config.toml
n_layer = 12
head_dim = 32
attn_scale = 0.177
tie_embeddings = false
parallel_block = true
lr_head = 0.00948
seq_len = 512
dataset = "wikipedia_en"
Each number is 500 + 40 x the weight over its row's rms, rounded and kept within 0 to 999. Layers, rows and columns count from 0. Numbers have three digits each. The size before them is the row's rms in percent of the matrix's.

# layer 2 attention query, 192x192, rms 0.0538, rows 17-57, columns 96-191
110:474506594535488442471519484512534609514510429531492486471459559514499574480480468484512509509449461485519508472510517541528484434555469495580447471513437468458552491561448496461545468530456499448408495556500485455511503491538482496464542548578429503585503496446536509537517460458477475439
112:522528489455538526534535535450473470497449510506509520462506447467426550456475573499583486539519423450569554516492528550576502482414475452559549564477551495560504526491494532468544424482485456519465538555569474507504515513461486537503494502503493515430510513487490509531479480577530462436
113:529513449489481509573572442457528544503441479421550496524569468553492505508513484518591441565540441501501505503499535550542507414532510521432488530579547506577443499473542450462498541463508525448437502498506395516525481512497510419500476521525508492457559599484499599571447548526546477514
109:469498508494456519523525604505547547579427468451512536480458463499553497493382509537574450578452535485423478434532532469546535531493543429521535534535465557527541533421583510462491549470507469544475499505518548463508510420508490493494482520511519449489464447567492509577467482456479538457
116:604554493519547560458532555487589512481490508474433534532528549502459526447471491498537511520462526515471485578542512404484493475519477506577513479484463526529564466452509462550494449547524470428519533498502489460535506495456577457537508464532516510422459497505525462504534570525496437424
097:491434538481495526488489507392482501482507452472408510503440559536539478509508460578495473485482518511512449502484477517533545545473482484456517591434481488524459531524502505565485514418515487429447498550493550481512454529460434501574478487498589484507488468524481559574513533499447516469
103:485481618549474485527449553483499473500517530517501458551448487555530549474533480548463501471542515564485487470526500481470455508442465502436477468445544517493503529461471515435434470455496417464562504522557500533419514574554528508497494563499489498529507502532497483526621499554432553482
111:485495513449531483591478497613572503475498549497448474579486516513429563468526488480477470552533504471394539518493533463540467514487474431521425471531521481499536535542547489524524427467551516431381455537453545482469528515498445543429515490538504494491563454532509481489559499497496556527
106:465458496551489557500524502504515389530546483501519549545501567529502416491509536493556536547546542538464512521581496408532481485486539506548545459543573454501441517487480530406529529553438428480470472539506498517509477514436399457399515479528424484518534507518461496528497549527460478411
108:505500443515500557509478505504469488524480530510448417564476507482516483481517517479522506453445460514464570424519412519506566469540517499499456526591496437506565489525504483484518460503489439463498511536479452530459561511502501486482453568414459609501541466450529483500455484561539539493
105:480516439475553514493469475495557467506485532514563478454465486522471447484482515505507446517495469567463450606513429488526428463475473506476531546533467547446452439528487491465478524475508501518572457455470404538430506583515502437559470460415581541470541542518469499507478492482512501448
104:445551500536502528489444450465480466482529454528452470487484448575496415427466455511468528522504502502486515491520460545488496429469475524539539537556560549537444502481475512503501458453487505499472497479594492568548442474540530413475525518517488420537501452560511506519411459495556546501
105:444478552509476451453533426482530457493520509524553576522593504487521564406545489517491433464479499468462540482448460516518436558489425531494467552465500503546533462478481468542504489479482521461505486556481560489510455448491512486497487532506467459472473517548564474520552555528480537520
105:490514548520512510447533473457477472507569541520532474527517556490532474575446519480465483479475542512456496474515508473522496509454493463508483475488462368509495516496474482565555514500467447582582531542423455431511508515561476449537485564535498537431537487504463434448453467519451413571
100:554519533534477531517450424458556522548471505557529510561510459478476542494469446509463516452544495465455522552533397462513510514434459509436463505491437550520550392535456458527601531536520517435531514514443518506455526486522482545476483490531512498457502413530532446523508488489493517469
071:502501467552535492475522479445533514505560436569497534504475585456524540476471494464538539494562483493504502551515561531517489489449464513559531634496457475448506521440522462516459494529522427460525504508447519522463509542472470540503566430504522499522464482453555584463514533420466488515
084:506526507531543539425566496561504503533410508420520478555498509482461577470494436524544521535490447485520480507538505473479442486500494491551448543539468534490560539474516463595472446503492477476485452504438521513454484570538471552487574479556573469497561512455523527487479550582447454468
089:476443478476495536519489471460499435495517498534537514513468480475488487489454442527503507475451483526466519532536548421529492460545558441537517535399397473469578547487483519500514460532553490492569519567560432551419477517512481454555582503519528501459470516452475509523502527557434487492
080:459458510503483496483508463533528531446567431474521532470477537455495455471525449477541497435506480457505515535601501545523523454544535467457503492415487496473513516493469522492470481505472422589516460575546465499501374586501501536448665504535489497496519501422520529600454490502557427477
090:489474525570485541545528500468483519517487531527485478539524518555489442492488420538464545543438479557528554516472481487461492505485488552543517509533521512535479463555554586608480512540565563504489445459423505481516465511479469529515451483484482458514512533481484390466484507477435559450
103:502420478536539540519528506495442521491513499505556509534478564463546503524434402518541512538515498459461494502465518503479581414556565488508484530469485455432492507420569542505428470526486461537539486498474435453467470500572542517465436524507499547498519522502440455499480513545485546557
094:527466453452557471482456488509563498441483479514486530514492471470508519495453508473494475547542405436435523500539517438511539484500502510498465542482458537498450558442524458458428604502488444472408455523493479511437426549495512481448471559478478534537497460566464511549478492463545503573
081:482545501553488449496468486486534472542479487532490503474411496551485470490500501501473504509395466514495487503495522507472441506501462528489512487526477535433539501448452460599591495474509469396546501493553533498514549522492521399576498490496544466615549506490541495475548476555443543495
085:541484492425507467485435497540512546517523531504498575501587511517502514497478510444414518454455561439505503467492493433528480445525507523443499459569512531511498495578556643466438554481559521512529530487419473529479507593504471589467528480446484489479477488494522535411496534476462491463
088:498477421500522545470490490416526482537528493561568490561497552520563488470528441511506486516460500497486551484523460410472554449507473532520449559452485480451449521427523552512443529525532492496477484452457508516505474509503527544461463522478470470586494481552489452520436517497459529511
093:487502518531499536503591523500525536533505525483544544456511556505574523438513558536480555476441521479466449510481438550466450463520467427451525454517509488435562464503494495534484500477486515488504552487545465516474511522505520486439471434512484480486509493470616463502520482394440539450
094:505546512433479480581494422518430419444558568461495485551522471511437535514459530495547471514510545512448462513540439537512473426428521486493515478522481549501471519478516488491492499524545457524551567550450476590462525518542415427535511533555505564431487506509485522511380520462495469550
084:514575526567475483534512520534461507462478427501529501439509517453453482450510515482505461568475527551567512558566542589517512478461420505459475463553557463515520505533463469532558454425534521484524520536455528571483516446453492479556556475489448513471525460467539522446543533448546531481
089:529453499490530481456440501463543544539495517477520488488445542430566449519476505495451468446451465479463546570522458575473472569542503419522524496505493506444561578491451446450532523542563478498528527516492506538450459508498469422430430555491467553521499504435585514454507495508418467558
099:517535455501521499497579496481535516481523560432476463491534496502494450469496464456509483402526436483477521499505487472498533549484541440545488499513515522537542576535461462415410513507535475480451508502426463512515513453510461536386449512542521520599507464478513531513513521501527468444
090:509531513558476491511465528529470567512500527522514525416491545530492474520538515503433552447507520524470484487506539535520439440482559515545490491472532486530473524516462538442531490553485528441575483532483462583496409567480415494521547505548470529437488531498541413431512479580448531518
102:501540492445495517541466465550510527488526448486460501598554463492428549486385572527555501564395525565523490484418518468456485497487572501545470448528517514518501484518461455493509494494500483463544469523488485504456535511545556572483475559471543536531497524494527434531515491517554503471
103:475479543460454505456545539475451493431463500560507483550498509518466492523552511464527530524514483509488438488518430499512433440465485412513455466502515510517488501371583495534491539512481561539532484562487567561576481536448410500544433426539480565504560491478488533440514471435523459476
096:581494515535567435452537443412530511416467521479506491491580472508464504554513541463576435527488436533461439514541462551573515557548518544550483436518592414521452496526542457490493491522476419426502482520443550524513507435508505498587482485512475501438463503507463455558531485518502509519
099:549532441531450459477467467412492451447532496495477477459527481543532492452501576513507520518562524520498520500453412521572504453534455518542566467507491480518488512522521492437469494467530427474507491568512521507526500551468415475611436389468471561450501519507477502558485481489485476505
091:524434487497539488549454550586429515449580463499488568456570477479536468470512443444468543504497535526391450483517508445521540458554483502521516527485533598526497561502478509526405546506499560475429442533526486562475443566501460642430498449469510512500456519519465496458522505408521525490
094:497483549521481466473563465546522488558484448504493548387550529450465488515574476559546582454478477532495465490555533466493508495411473501531570485516579549499530519520437515489496498491499532476603484460462523568436566494428512501566552493505443546460472557461504464539507546602443488436
094:460506461472473421486512484550533516526459543489481547491542513533526535532541515441475460526472501586515498517475523564517427368511478489444498563525515539505533508522431540481562476505506497477530524484465455538505598467475549465465458470490506511541454542469463550498506474504454521509
099:486487479535531530503519538489600450583480532461450512523475521513504454416534572506511513547504490489553527507462548527508541513511516444555506430531499447522514526478484550500480439550524502434478529505504522493500507457528528481510429532529485446481556463513544546596475484548451501544
097:489549519527460480563484537493503402507557502487444469512535470433566531525435527507470527457489581498506532547391534525425530513493506452510552457474465563523524443515482500481479521471488515493490474420553542490440447502497525476521483539519560561528554484513461499576476478524523425471
084:556543444462421493477470521529453483476486491515467519504487514484558511460590492483495516498495530501515493462547476482526472568516424526466520484525556526550452474471560516457448538373473503472486515586468526522531539432519490516494494515589499497413486536557503556453477547487450551516
# layer 2 attention key, 192x192, rms 0.0558, rows 17-56, columns 96-191
107:501529457502529483500501492517516537544530526505436477541482510533554521422495560510544513499504537565546493517451487465506479512509451543507401495432523429429521494537450497485572473471498518477483526529497538513498493478536452456532417529478492507589440512502446562546463421542470498526
110:482468508495491417653461500553488500488499502540577516529488436519492474514439494534545527469463458479497503448507500496515566490526550481428482553472487582460509520532462504499460458497513538506505497563515420506498540475442455487491587453561538538433523496528476525510418533507509466492
113:556497495516555437516493478497511495523461572486545479476502478482473523518540485561490491480581446566458449540472459536515496472468509525466590537561519515518470542487554437536469462592573582489446406473534485526516437494574549500547519488479531472491497498516490486519451481505491494460
115:501540354546455487439534495489463437519600546517461473510464427440509481542509455514547547463482492497448557481517447444542483439548505550533517469489520452440490545521560535570476531501500524488531421511572443478482462450421522502539478453599523522508526467527509459476451524522578525504
116:519454485479469543522564425488494476415571472496439489480524503567515361483425502562538478500524465537509506535490457444469533496514544452450430476473548516542506494565518479479525528481471485470556404586547535527424498523579484511454487564519522515479517489415475522482558428501507517420
096:504459465558507567467462585511480486438474540444475436472511487625451497506470488551526547487470464460474558522510442493538512474447500523504535531533479466490523493547538531546544517499556544549525506445518522471474500522545482386507461588487514488399504543550506493498493553483435482493
110:442498469479515490536528495444485532500499587534490451546560499548426609441480570506443516494496585472516471510489440538453562468453510441587482457479484604525502492506465538513471556513475483432464511473449444500465493534491496486511537529515507486534498479503539445527581497505478431504
108:493520399524439501497485471531495554542547544578494489549531501483512495542546508525513471482503446535546500423517514497532540535449443489464457488497530488520471491564527464517473486503512479450520522472497520539547548507528452367510479464503502479509516447470577426508510481473490614433
104:496441449440523424471485535537528494522521486461560463573515524456535561509506469501491565556512573476541516544460522523459561514520491507466494512544458470577536495538528546436482511542544479494535500458499484408491494493446474505453521454479394448459534474419454520510476505548505446484
107:566546519492453493451497573568512491505441498473473440520441571516469513426540532497513496521498460498493512499461462486517450465559463464486498489516534453491465483473428506519513470525503451564489457511476538507476475587487441549472512526513549587518529436540553519534438443477558523514
100:535548541591533491487468518487532503491470503510526508538549520535466516501530435525521495465375509486509406480482488570479476402486508576550520459532509591491434500436576420527552539506496573521473514458515481486521565573467485517505506391558563495452513448467471555523472529455529572524
108:586534489404497450563490483494511530431491477453488465513490418519408505526488566524567502521500525556518520481403573581439502453431436461516494538504520572543483545509525523442444503457498488475440541494620535552494465480469478500515495473515470497525490476504513509518495444547522436500
101:396509481518524533569492523492512443494551520478540447536465509509461561503483557508435506455528488534455525487439432516430457557496504461488512515483470512464516494548452466504503521552518486489477538518472425466568485569574373473513509503534490505500538527458458515539455521512482452511
103:402482470456474526517508547440527461456463513516491485468459561451541538506467564460495498517529485445488460549569539566506527445501523497466481407479535491458555499518534518455547493482502545496454494480508438443553474466531481557524483568488596552427429458494463543478533415476485481506
106:517424450531465516503548479537565431574524503426455506521449459470445507457461480513473553525507530489508503468494487445416462513476516500465562478535507486487438447514578559521568477451466502513525494553520494543538487522488462526460496579525468501555514471617450441542535484515553537509
072:510506505498456564499531504520394434495502480512461510493484519546538482552542495516442551483507480529548522505442525493466513468541528446508506439514525549535516472558557493467470503459558464479445616549448518524484519450528485529478538513543523571441457482449501521475544486475576485538
072:526442487486467485553510450501486481468544496533465568451476506486533454478476472458510609515517512501570499486474566479476541537487470544494487526543541457456543476436485548524541495519465491466412548478521549500550484498496545531512530461458545513442455486565478489538489549545519431553
068:506541558488469573601573464500447484520527507441513578441471481489523462533512514585547540476480524513515475538538436506580500483486410560559518565540560484480481464469464529473546492493502504458523512455435565507459534447502488527512454480418437496511543470512524476539514470512475487498
078:472493526417522547503511425511387481468505535550474476456438520551432448513509532516519563544510583503520473495486471484478559519529528592591482525508467524507512432494506512519553507447511514404490406481542574475496542468516549469526455455446559431505422535517534515571448475532468447534
101:493454520432449516512495489572490525463498563473446531483491475481549522500479496514505524509486467517552550436463521547524534525543549540508530463563491474478417513501519460421566505547494506449532499484497557418489452539504532534462448512495486523425434512496522535574499532545482464520
078:461522537548472471488531470461473559461531551501524469510529510564488470531520485476489414497498506556545479524497475490461486571458500557496425559522540454534490419463518594422452458522566505553484425543499576502499487522501538493500427539527480466462485510545486484451567509567484502457
086:497543498438528513532518428496481481517553504507505465477635485497474525501465512563472429499500562520479485517537526516438388506485513507495462480507524473578584500577519495454423482411496520502476517530525527511535502473525483470449554515503553498502524480504500530508543500460550494498
094:550427524517494550542447497494584517531506432496484495447552549494451535428450540484510452493544497450495568505510480461526530441454528489499484475509466498448514507384475523492536493527407513516465482476504541473486517551504573459564481546548438534463571472473442469509451524592542561545
096:521464467496453469498407555522482489436508512522512574465459433465495463545552551515472503482480546514507480470544457448544603477515554548505499512524555492505453480594485464552543495509508538556541530415437520536471518554513506568520478541460452513500441525471530531435486515577432491473
087:498590518541485490499425518419547530495547500497505465516520569490511446472465508479548486497567486467536491474514455518545529517463433523463539483539470508534514464526404461496541531553479462506523501474580481515512499460485518443586492450471433471494551465514482523420457473416497485483
096:459455513507503452484494449459492495438508511486548520539475524516482505530422470473495420454487512501529493530484451404458551531478493476525505537487414493527461428443487503572486503489508488444573525404544579493496506522527509501531453545530516491477531540488513450426480506489556508449
088:536490496474431544549545427490464547491557532470520439485514453500482499478527560454553546518472504619508480480488517494516494476542430501441497450544535457521472504562446561411511525451470485455527535587508468544530488466511505463492420506494487560401468465482557453494489468430497537498
089:465526454567449501528507491554430490417542550500511507421541476478554503569504461438473455548483533537465468574488541562475491532534481509471454532544561414530451417538553542463483468474552479472548490508545523536527458547479483530455508483511491540426502554475460491492506566518420530494
080:523514514497537540430434496401498462537506481482491495506415511447498497503532493498466512457519431564420497520532521449462523504512464437541535501464449503523503516514542516561448488492566536505506595463479481500503508506445491500518533496502494443467546540444504547491539487487501506490
095:506569503446435537487564509467500477535533532525434465524512485486521457539461615545526494500559501474512524476474526519514507429455477525531481509495485555512505579493521481540496502537460471526562468422526497401454509500410452605484500533516422557446532535527517507486522506451485493461
094:504433528554508526522516542584459535587431512537515591434438534502511446498553498499465562429522497579491495516526555505472555478568552517508528501500519489470478499560484553472523529520551513487522561506475450498490452473479554459473472492461516480435478524549560450448534475543460551515
102:513462445539561440515487472535524421462511508504502507534509446495452450409548627550471465456524457502544549543475432528477481468522460512370507489535523515608513493482547420506517512485485517477498575562501515447491484506494508461510510540520531563519481503402529536528535514531564472546
102:509504460526453527585551505503462466441517518547545468516588533538495439515444483495511482499549513519524476449474513575462396507589449476449534491525552475497450499449538538570538549491432489475506513585478548592592495471502529552449479491476560485533454516465574505463471510477524402542
096:524546470486594477445661521471472519459406508509575506505532499540515456550493500457498504497513502495454458555575534499543571439475497516481476465568493555479503561509516554477526459524483570484451457533445477455493506494505529492524520449496431517468466517433477477467489473466498541539
098:533540508405481499469483556496491473468501525505439498516488473490540490480501601545423616521541584541528474476457389520513486501582487533570545553464472612473508501480499515441517483486458502473486487531499523464548565462478492443538463441452538528529478518491554467517534488439507483479
096:455381503512504554487520563587484522510530413505509567534459462508527523540467554436533528492530503534476506572486477552547471449460533524499499571451540576546448525535479464537480559511453519442491462466510489424495419458464461549450542570472473535486500467479565472549555470518538527516
094:550395535501451489472482500487524553442559522501472500469470536556442465532527495459511539505587446540489448540477517481438561549527561460517488482469529503560446488489510590487450499486500532482545461486511485568523479455520464541553535484491489461513491498489473451499549561524540555480
091:462524532512458446417469457473468459487545566449525464443490574502414541546568490476568541472596564446528443494483495460483495446465529530513516503505511535488458531497483567479528461435536523517484517527523464450557515555436478417474542595512474526510505524514456552495523454518430511478
101:561584554476517516486476477446514486431427551474465447482505466535460521417471572502494507501469567471561507512526535537485511533492524527527501395492490434424498518480566470472528447478470485516476479533541522502517541509439555488522569464460503489499537521477479436533465495513429532496
089:557467431543495570526566497426517479537518496547503433555487467452477557560465444518505490560422484463567546485503500534493507499480475398554518485498537540565547492577500475460489466578515558519530540448450531452463455494466505435458486504468535514489567473498530483514514553520466467505
# layer 2 attention value, 192x192, rms 0.0453, rows 0-31, columns 96-191
088:467412593554529505511517526453590491492531511574528458488561450539483437485486475481505531472454462476566439478490484495503505482487496436463514559484515430493490443531478551489525438568542436463494454501591489509531526532546456423508480547458576468425479568476461485455472480438466498472
101:534530463484486485487458515525530494541521471570512488517511468566513534488451544434529525517403520490464573455392470524560513502427571536543554508485445509495511582533574449454485467442498439539474563510458470541514488510537514505461549493476488492435515473536501434524570512441462463552
092:472523573561508517519508485559510488455453444476505565502467520497525478503481564469498441499546494494486443481463511446532500552508440493527489457505613398510488517488499462587519528403482522410494500527502521491512563614440471581492413554526471509498553517521467475481446517418471449421
114:453453477491520508489471484500461545513487467529490573491461561475459519509479480458503444556551462520585496515537426567489535487497525565537451481525509460549539478420512495501536491473553430549541526474473524513487505548488497466478545476492573509430524447519432575484407426447560448476
105:567428415462509463518580529520483481498604467485487474510489477511535489489519549454584442538464476518539452552564513475519543463489484459492535529529507532534479524540496512498435500488497485432516517522533516433525492564501499523501551497520466470550536470476476518510521499480478506450
104:483488484441478512486500495483497581483437505506507490547402522528495554483465574481486511518453472523495507461519534472525504519444520472439469524489568483469489453447540554486515558518535511414580530521519532542423476576504470500515538526473589457457475494439575468510535464450462588511
108:487496504532511571380518506507554494536483530540495465583511457457538483547511411571464572520423478510508497467571449457487503505459479511550426500485568401485518593507461512497464444481558532523469485478476483471471571514479582546489531516509423477490425470561418521543449498461481437505
094:575540509530474500501439457458503554493416475532541436495503518570534542493470496483507509449499461497430535516506492490532545491502522492530538510476516468539533493525422491515555553469475432454531523411422510563526499525523504489508481469475506439511467559535488552563469534504490507573
102:474535498520510540538512418490548525493513442581460514445418425480497527489553468527582515469477419553477522547517507545531495498469543479469484488470535487401534509472465451472486434505424498481533493512486487437491534511507500554481492552495534550601464496525500497544438525508516544426
104:483575521456456503484440540510537526518551501507503534501434566489475521439535452502435536494453438573452477533499493586471536540525465490546544478521537508575544492461478492412498576510534503531509481467574550470491537553443479578444521531476529508480486411445534468476488489524420486497
101:519466515406502486516545511476527416524475528487474555505495543522479493483499476535460546455542491427603484525535546446588472488502524519389472416485517496524486460473453502528443450534461546543468498494546554520473473528450519569524495442456517515525475479477464496472533471508542523501
097:491479532525436482562481463551490494490428436508529473484478464526565489483548509422522467556480495552483425452518532559568503434577509477507530436466553483571493394469523474549529470459549566503488408421448502457462527502597493591498488523491566534437463481491479527539495473536530519515
106:507431475573531492477536425527500566477497586537492443483465504512492524442514513514499514517513457464509480513603461549439504489531479522526533486467501514493462547474490507457458471505571515488465498458388497558493572548570477486437470481552507468511527563532556532554459494490520427541
102:495519500556503403503583423500502579556500476453479497498521444433500423464530419522551524524436529548499573495464443512488498495502576515490500496459488491503478552525545497559555492497454527571564509500462487521485524512500523531483520469553487455483448511493486437456504493543516503483
101:461492515530508489483500500485481568506550509446467432520380493461486381450452467491484465548491477555483481535512510510523530487579417404451494439516470525435501436531488498452536399548469524543560527489485509521462490491423507567513509542606609543439480443498458509465514516584515522545
097:448474448467599499555496442479492509526562500478518486543407498503546479401539505480497492478490534514525474546498530540496534556474542496507456471510563571460517464526443548444572403512492520523484479508477498582462500542442471453509471451498535529542460505580507443494529502517469505489
100:506568512588516483570456535443452496484527537455480495525557527447479483414504528444504485460412559537465449498501519536529411469506543502439493438587441524455482482479487534535446437504494458472498516446505523416508428423439543484557525509490510584513512572473538487511474501515439492536
106:524526462537512453502549420470470459534461586521499469468512512450479568542483477562511519465478484514562528519480503556573507465497545501495441470519523498485522534404509446504453520519502471467485543457424482475491555511550459482442505459488446494540541444517504457513461550425508476469
102:495482526449518455427456544519427476538482461517591500519486569419554536584524483483488480477569512584437469473509471506498414509484497484512473458444522471485513439458537484483438437494442513428542498520478430524508474493520510501575579538528466598547536468482537477552490476449502522502
100:509511506482491521510531466469519533475535504468475559547519433558491482473519527485558502501537520456543415453613526536582497480532436496554548462446466470471524489471473525574467462549532514544502562533461508512477495576448548440543491500440547500544484433539486479453471556495525480529
100:489528471447515456558474521513518447467449490449435450535520504478483575428514451513566568473513504471514467555480493545484407475466500429478591599521561499406506504525432467520428490470507571490522521503479497485481530540528503503512439468513499476418549562521531574446513517531526523513
106:547515533514531493495509501508450523503504447529471529528507470505525544424451550488514504484533390481504448469488503565535593505456446464484566523458418551542488479477477434523538534508507510487525504523549473549472481539538565500523461463501493451481476448502492474436529539479459460468
104:522542560520516578413489529463455455435482557526574495440480554548515569509514501511473492518517444454517477479481550530556487507498451487454465521408509555547501498556476492453518424454543460533521499496540456506510508498466555546516511612465523428515489508446509530466522435520489525503
095:507545509468493532526486572513454529518491442566474502492516478471572500547463578509541482467486484532556537489558603458444521452522505478422481471516471483522587534531573462521486505552561519534511523491431539526449497532578477482489490486493536499560511502470507571568536481533512566435
091:480463452443499474504558419475494411518522522444495507556532503471523516439464534578512464531477500487530465507500493563491483449475501494503497458480414468473444494530539528484502531541507522510503456584522547559460487489500478491457513469498543581537581531534462480490437476483456498514
105:535537504502483518531560435562523544524552536490529503442548548501469485479561473474545482528491489475463436494497489442475566530509526511371489536597450507445535524477502480475469515411473542533494475514507475560502508426457455494479559496507456554562504504543478466541490511496542454532
103:544504499499440514456476548510489588552527493511538518492427457516491593443513452570548561510440556476538506462470499499470482498602540538527487474609592526466517489545461533554475532465495508585527445489526488443549435554524500481527506495517426412441535410498532498491488486485448465450
108:413509551499536528456520539476556519498520582520472476491458421509465494494543472524521507501469492506517519495448476522479478504558499560547467498563496560451491408431515474456519447506421564487534506573504508504524500450519442480489508536494544508534496495512416550445446487486441513510
099:515500477524545570482504515462488400445493488478532527510462492536490492524538554506489468505509518497429403560532507517508472503455480512493459548454450516475567432563439524473448511513482567524553530451464497517526551564489549433527475508460522556506465449527526496537468489461584544522
101:492499515514474510481557496512536484489481474497395506543469413416472472537436551462491520385517593548498585520489485522547554499517480559547491498538556488488477496475490457480566561457512567481424483556485477490487448437518546504542540491483483499489475506475455529512550541439546450534
101:463511482495531471483568458483474499577500472443511456582433535501509505462555526443559512484513541506570472499575436588491543555468512493530524464546473552525507536517471523429498552612518464456507478462539395543513447542513525515534557476420470526451483487535434502516521503493476574488
100:474496489518485531456447536491521520488471534492478410506440515539507494505471486463482487573496519484498482526474566453449470423545532523531466459472470477508510516529488454491556466484521451520505563484560456550508534552498564487541446497541467447523544513612430524507524494468527472521
# layer 2 attention output (transposed), 192x192, rms 0.0571, rows 0-31, columns 96-191
088:427525431449427550499455480478593511540550451501530489523497495388553500453449487498489511522499525540417492497509570520462487543451437484496484537526507532564470592482532487482527491511457507474611521514473567506469517473471477497488504556513497548447530482511562525460510521521513537450
100:509548416477433503458441468526551533491512497503471546587421461472508458490545496492511508533467456532535533462551524506496489399528446436458540447508454556516524457485528534541592458476491544530443464478495450506516523474563551472515476411491488551502578492487457441497506452528502475547
097:549575460440481455477473551516469492479508505542545476535597482531479448474491443459485478456489525465556426520502446452523482555535539531517511481436540519452514502566509517528411482481498547579523540511536495453438447521517499456490512458508555420517486533495512485508495479482546558467
107:541494517420460504515489516470528470488409533496495390485512520475482520495564478463534552482461527531479472526394497501491510437525522521479446479437496526448445594510437491541453504474446429451544496511440466503527501523464462533532507487565563445520507552566505502513597580486448468476
100:490499464500536551564497485517472508505417547545548590425471443453512494502521456495514533442572552467529470545417492516496437530519458455450519530375513501520557550482473490443542513512460470613557508470461469563532446449515535524560492474441508498396514478496476480532502476486490522450
102:455500512554456489559515484488490497515493460541476460409412504418499456551520510480540518481538553522513510459476524585460572517452476509504452562556506465491471503535397458530457520511485465472451578444536505436488568506545505494487455500588499451491446570520467472501470501543503453447
102:452495526507495502543505484556526458554507511425404495505510567527555481552547449505502483561546551497477484495508518504470505379484487575459481487465485534553559424496560572489489556477422457470573460470466466499556451560571418485528513470525516524480490449458493537433498457518430545497
091:494546520451535475454536506449518514530523569512494522535513501471478508499589509522473478484526542546487448518522469532540487546435510582479472479500516475517507540396573427540435482481515547447495543487555452499454521451561460484483545475533511557497547538520440449501566491515496447473
096:488435436485467521467403452499515437449550603417543503501480543473468485492459511492494586490463514492547508542501527466550566450489500526421542505423528513631483485491481486482541494483487513520457548509499519483537481588492517473489529511531489485518518527470438521468514515549506510537
095:445480475506488518538575503490429519478488498520441494476547468526446584546469499553502450477525500442530530460468556471494503523498519572418464568494467540497448464499583561600525494478447563517521500461520477510485554540501472510519540512547557497480523574466444491548539564504508510561
098:512484509515521454579469593548458475493546499453566519492498474493487518487483512492501508511438482476453513491506462503485587518578453544535440547525487538496495486362546521514545577453487534438482500529526540500562525469494470452505467550509453447554440530551539458488560480596535465483
092:492502501446585489477440544514456493529534548535472483483553537461499484537498526476501510457558483516535549485479536498502513595460505496486546532460466522442567526512489536462601517506550478505476510532573541474445532495460524429421560559506551405536586495501461407580507509592424476468
094:488447511453456477495515483479499552512433512523491543533501473521517473559529465443553400521502518496477501460459488505470533525507558489530406527554538534493527533545534516429544509467462488504523565519484521487542491471529556563425512486460449461474478596523448551478521443513433446456
094:504518552509532507458472484563533514596537520569533476526516519506420474572512597459471481511546481540503506490529490512495487503499471460527483534500426528499419460530571457526487496498504503440484446511538437477540412577457442575538483540503434563556576465494519552530476467470450481534
098:506499574435504503551504456527539471591445588540489494415518529495531537479557544499435504459495516477503524506516424501442509517538500418480515566468493549487488489546513475451484474497552567436504473508496496449524508530549450523437508452499530513529439538435571501472470511500449476443
100:500571544480491475472497494535488559575462482432567500505564543468471589569537506537537484487525497449473429484494498497525469524539546424466510508479534545494492502459489445570530522502481515485565456509523511422483536527472465465575456481450487464473512581485492522429499466520515472536
096:508452481511491514488463502513530533544541471531474531468410487518494504551490426498403499480592532465532574549541523463564496510541521444466530510500544495440499555505452481489512580445541499514442508524521488548457553528490429530469579496493493435510482509485509555491422484471506535490
100:506494536497515558513388524494541522521503490449477515524484474562491411479539462449446483414516522573484480512523467473501450448523426485472479472481452570564526542543497541487453452462508500460470508560510537420491479470500512453533493575448534477514510519541493530484458486515546504506
094:477502510511543576501434475488537502484554463505465535479546470468524454484522506501499558529505470533483464487560436479515589519482465489450502570523551505542494495431463525547476515507473499525514477515485480437499418496513456502509526448495572483471501513550476565470500599548438523519
098:508429507421540464476480464532449439525600493599564475466509566423522436562490417449471530452533479495571491467449524464475508478440577506504591456465493497458545589463540437467532552465511484441433550463564442506458494434528556473496491543490559518504486524519434508477469429520532503509
098:453421529508537550564530502498520556511516460490519551536497473485469450493472467514508420512559474480553503509449559452548543606501529480553536435373530494504441430490530435499505485514561515431503618509492542528472449517504437536438537453553548518526507468496481482506464484545513506444
102:410540437463505562441507543541510592452559487545516515418499455529439498561467475451558496467423550500560500528508539537479445539504530490451456474468551432515542549522508498481473465494515461498493487503478527544559587578487525473507470530455509539466512554536510498538506528568469490483
095:484511467518476424576556492529485511425530568531521515541483527462535400540476502451500481502518534572488510458503545523496514495521454466466461490492472473630487524462499571507496470473421611539473530526536507560507490503460494466518489509512502530484528497512469432447417503467485476522
085:500528465533454493476490455448533467511525447515542474459480451413527482546484538488525522430515505475535474506516440554528497468510438550528517523524476532475527508476455503504525523521469516488489461491536564468439526405510400491491531485492431480456499572465483495505476591545500515527
088:496526566472535527466466524473473539484543492541520587529517507500523415543464495510548424538479475491457558459486508508481506500505487518514478538506533422482569479384483467476535453506486491429530396474392536467525489467484485512486534590515516458486439508440524596538538600469500490502
099:499443507492435439434462510516564494537531541518415460594563454513438567532501503528491508519436507550454513507487535484494514491488493494567488457538568500530547501480493456545508450535508499483541408473471546441512484471481588527468456501491504480537503481507430543495464545433558500476
096:504562477556448478506577536473492528506447513535532506532448487512520503500493525512451509533522457528487506434445488514515503460429539496472571521502463489548480497456456518522531502486548577465490497487462509426530560567451507523584527520510451510499523505510482420478439488536511564499
099:483433497534477481559522551578496493500491479536518463474562582507549489416521505474512519490527452499504577517531576449516568493469534518479520540489494495519461518528461512488497476524466483459521538497443457432518405485462471515445546502473451515484497442408465504564562504438480423494
097:494430529469498463543456517488459483542475503509498444543404509446500491467504497479438545536472533407618519422485477561509472572557608420484451464435571531470444462537504480500472521536492504539472526529491566484535479491526502506493474523498467524477427558507431533394483497490530464555
095:450542523561463458524460472481502499511541536466534519461510498531529487421588451575500570567587390488497542471495562482516471494464477499532504469506472554510528509433466497540525421456452468445470469508481515520489515458532526480502507448395518499567547500541528454486460476482406529505
095:517571445461557515500501456521445574499529484541435587527549456470432550585512459513459426466592413496504525479454524549494436484483475494458542501497469558455460449452529513547550489486467428501556510504444524480535504453512472559483458444479472499511448524506452472530469438457464418529
097:502511495489497442511534433534537482440445590507554522620437467459556522497501514527538483497496470539453531475500478507582457460439519430451492537525475501495513500492479563613495544481513544526483459473573542521609411543531553499464469478505488514414524465453524468531472510500484487399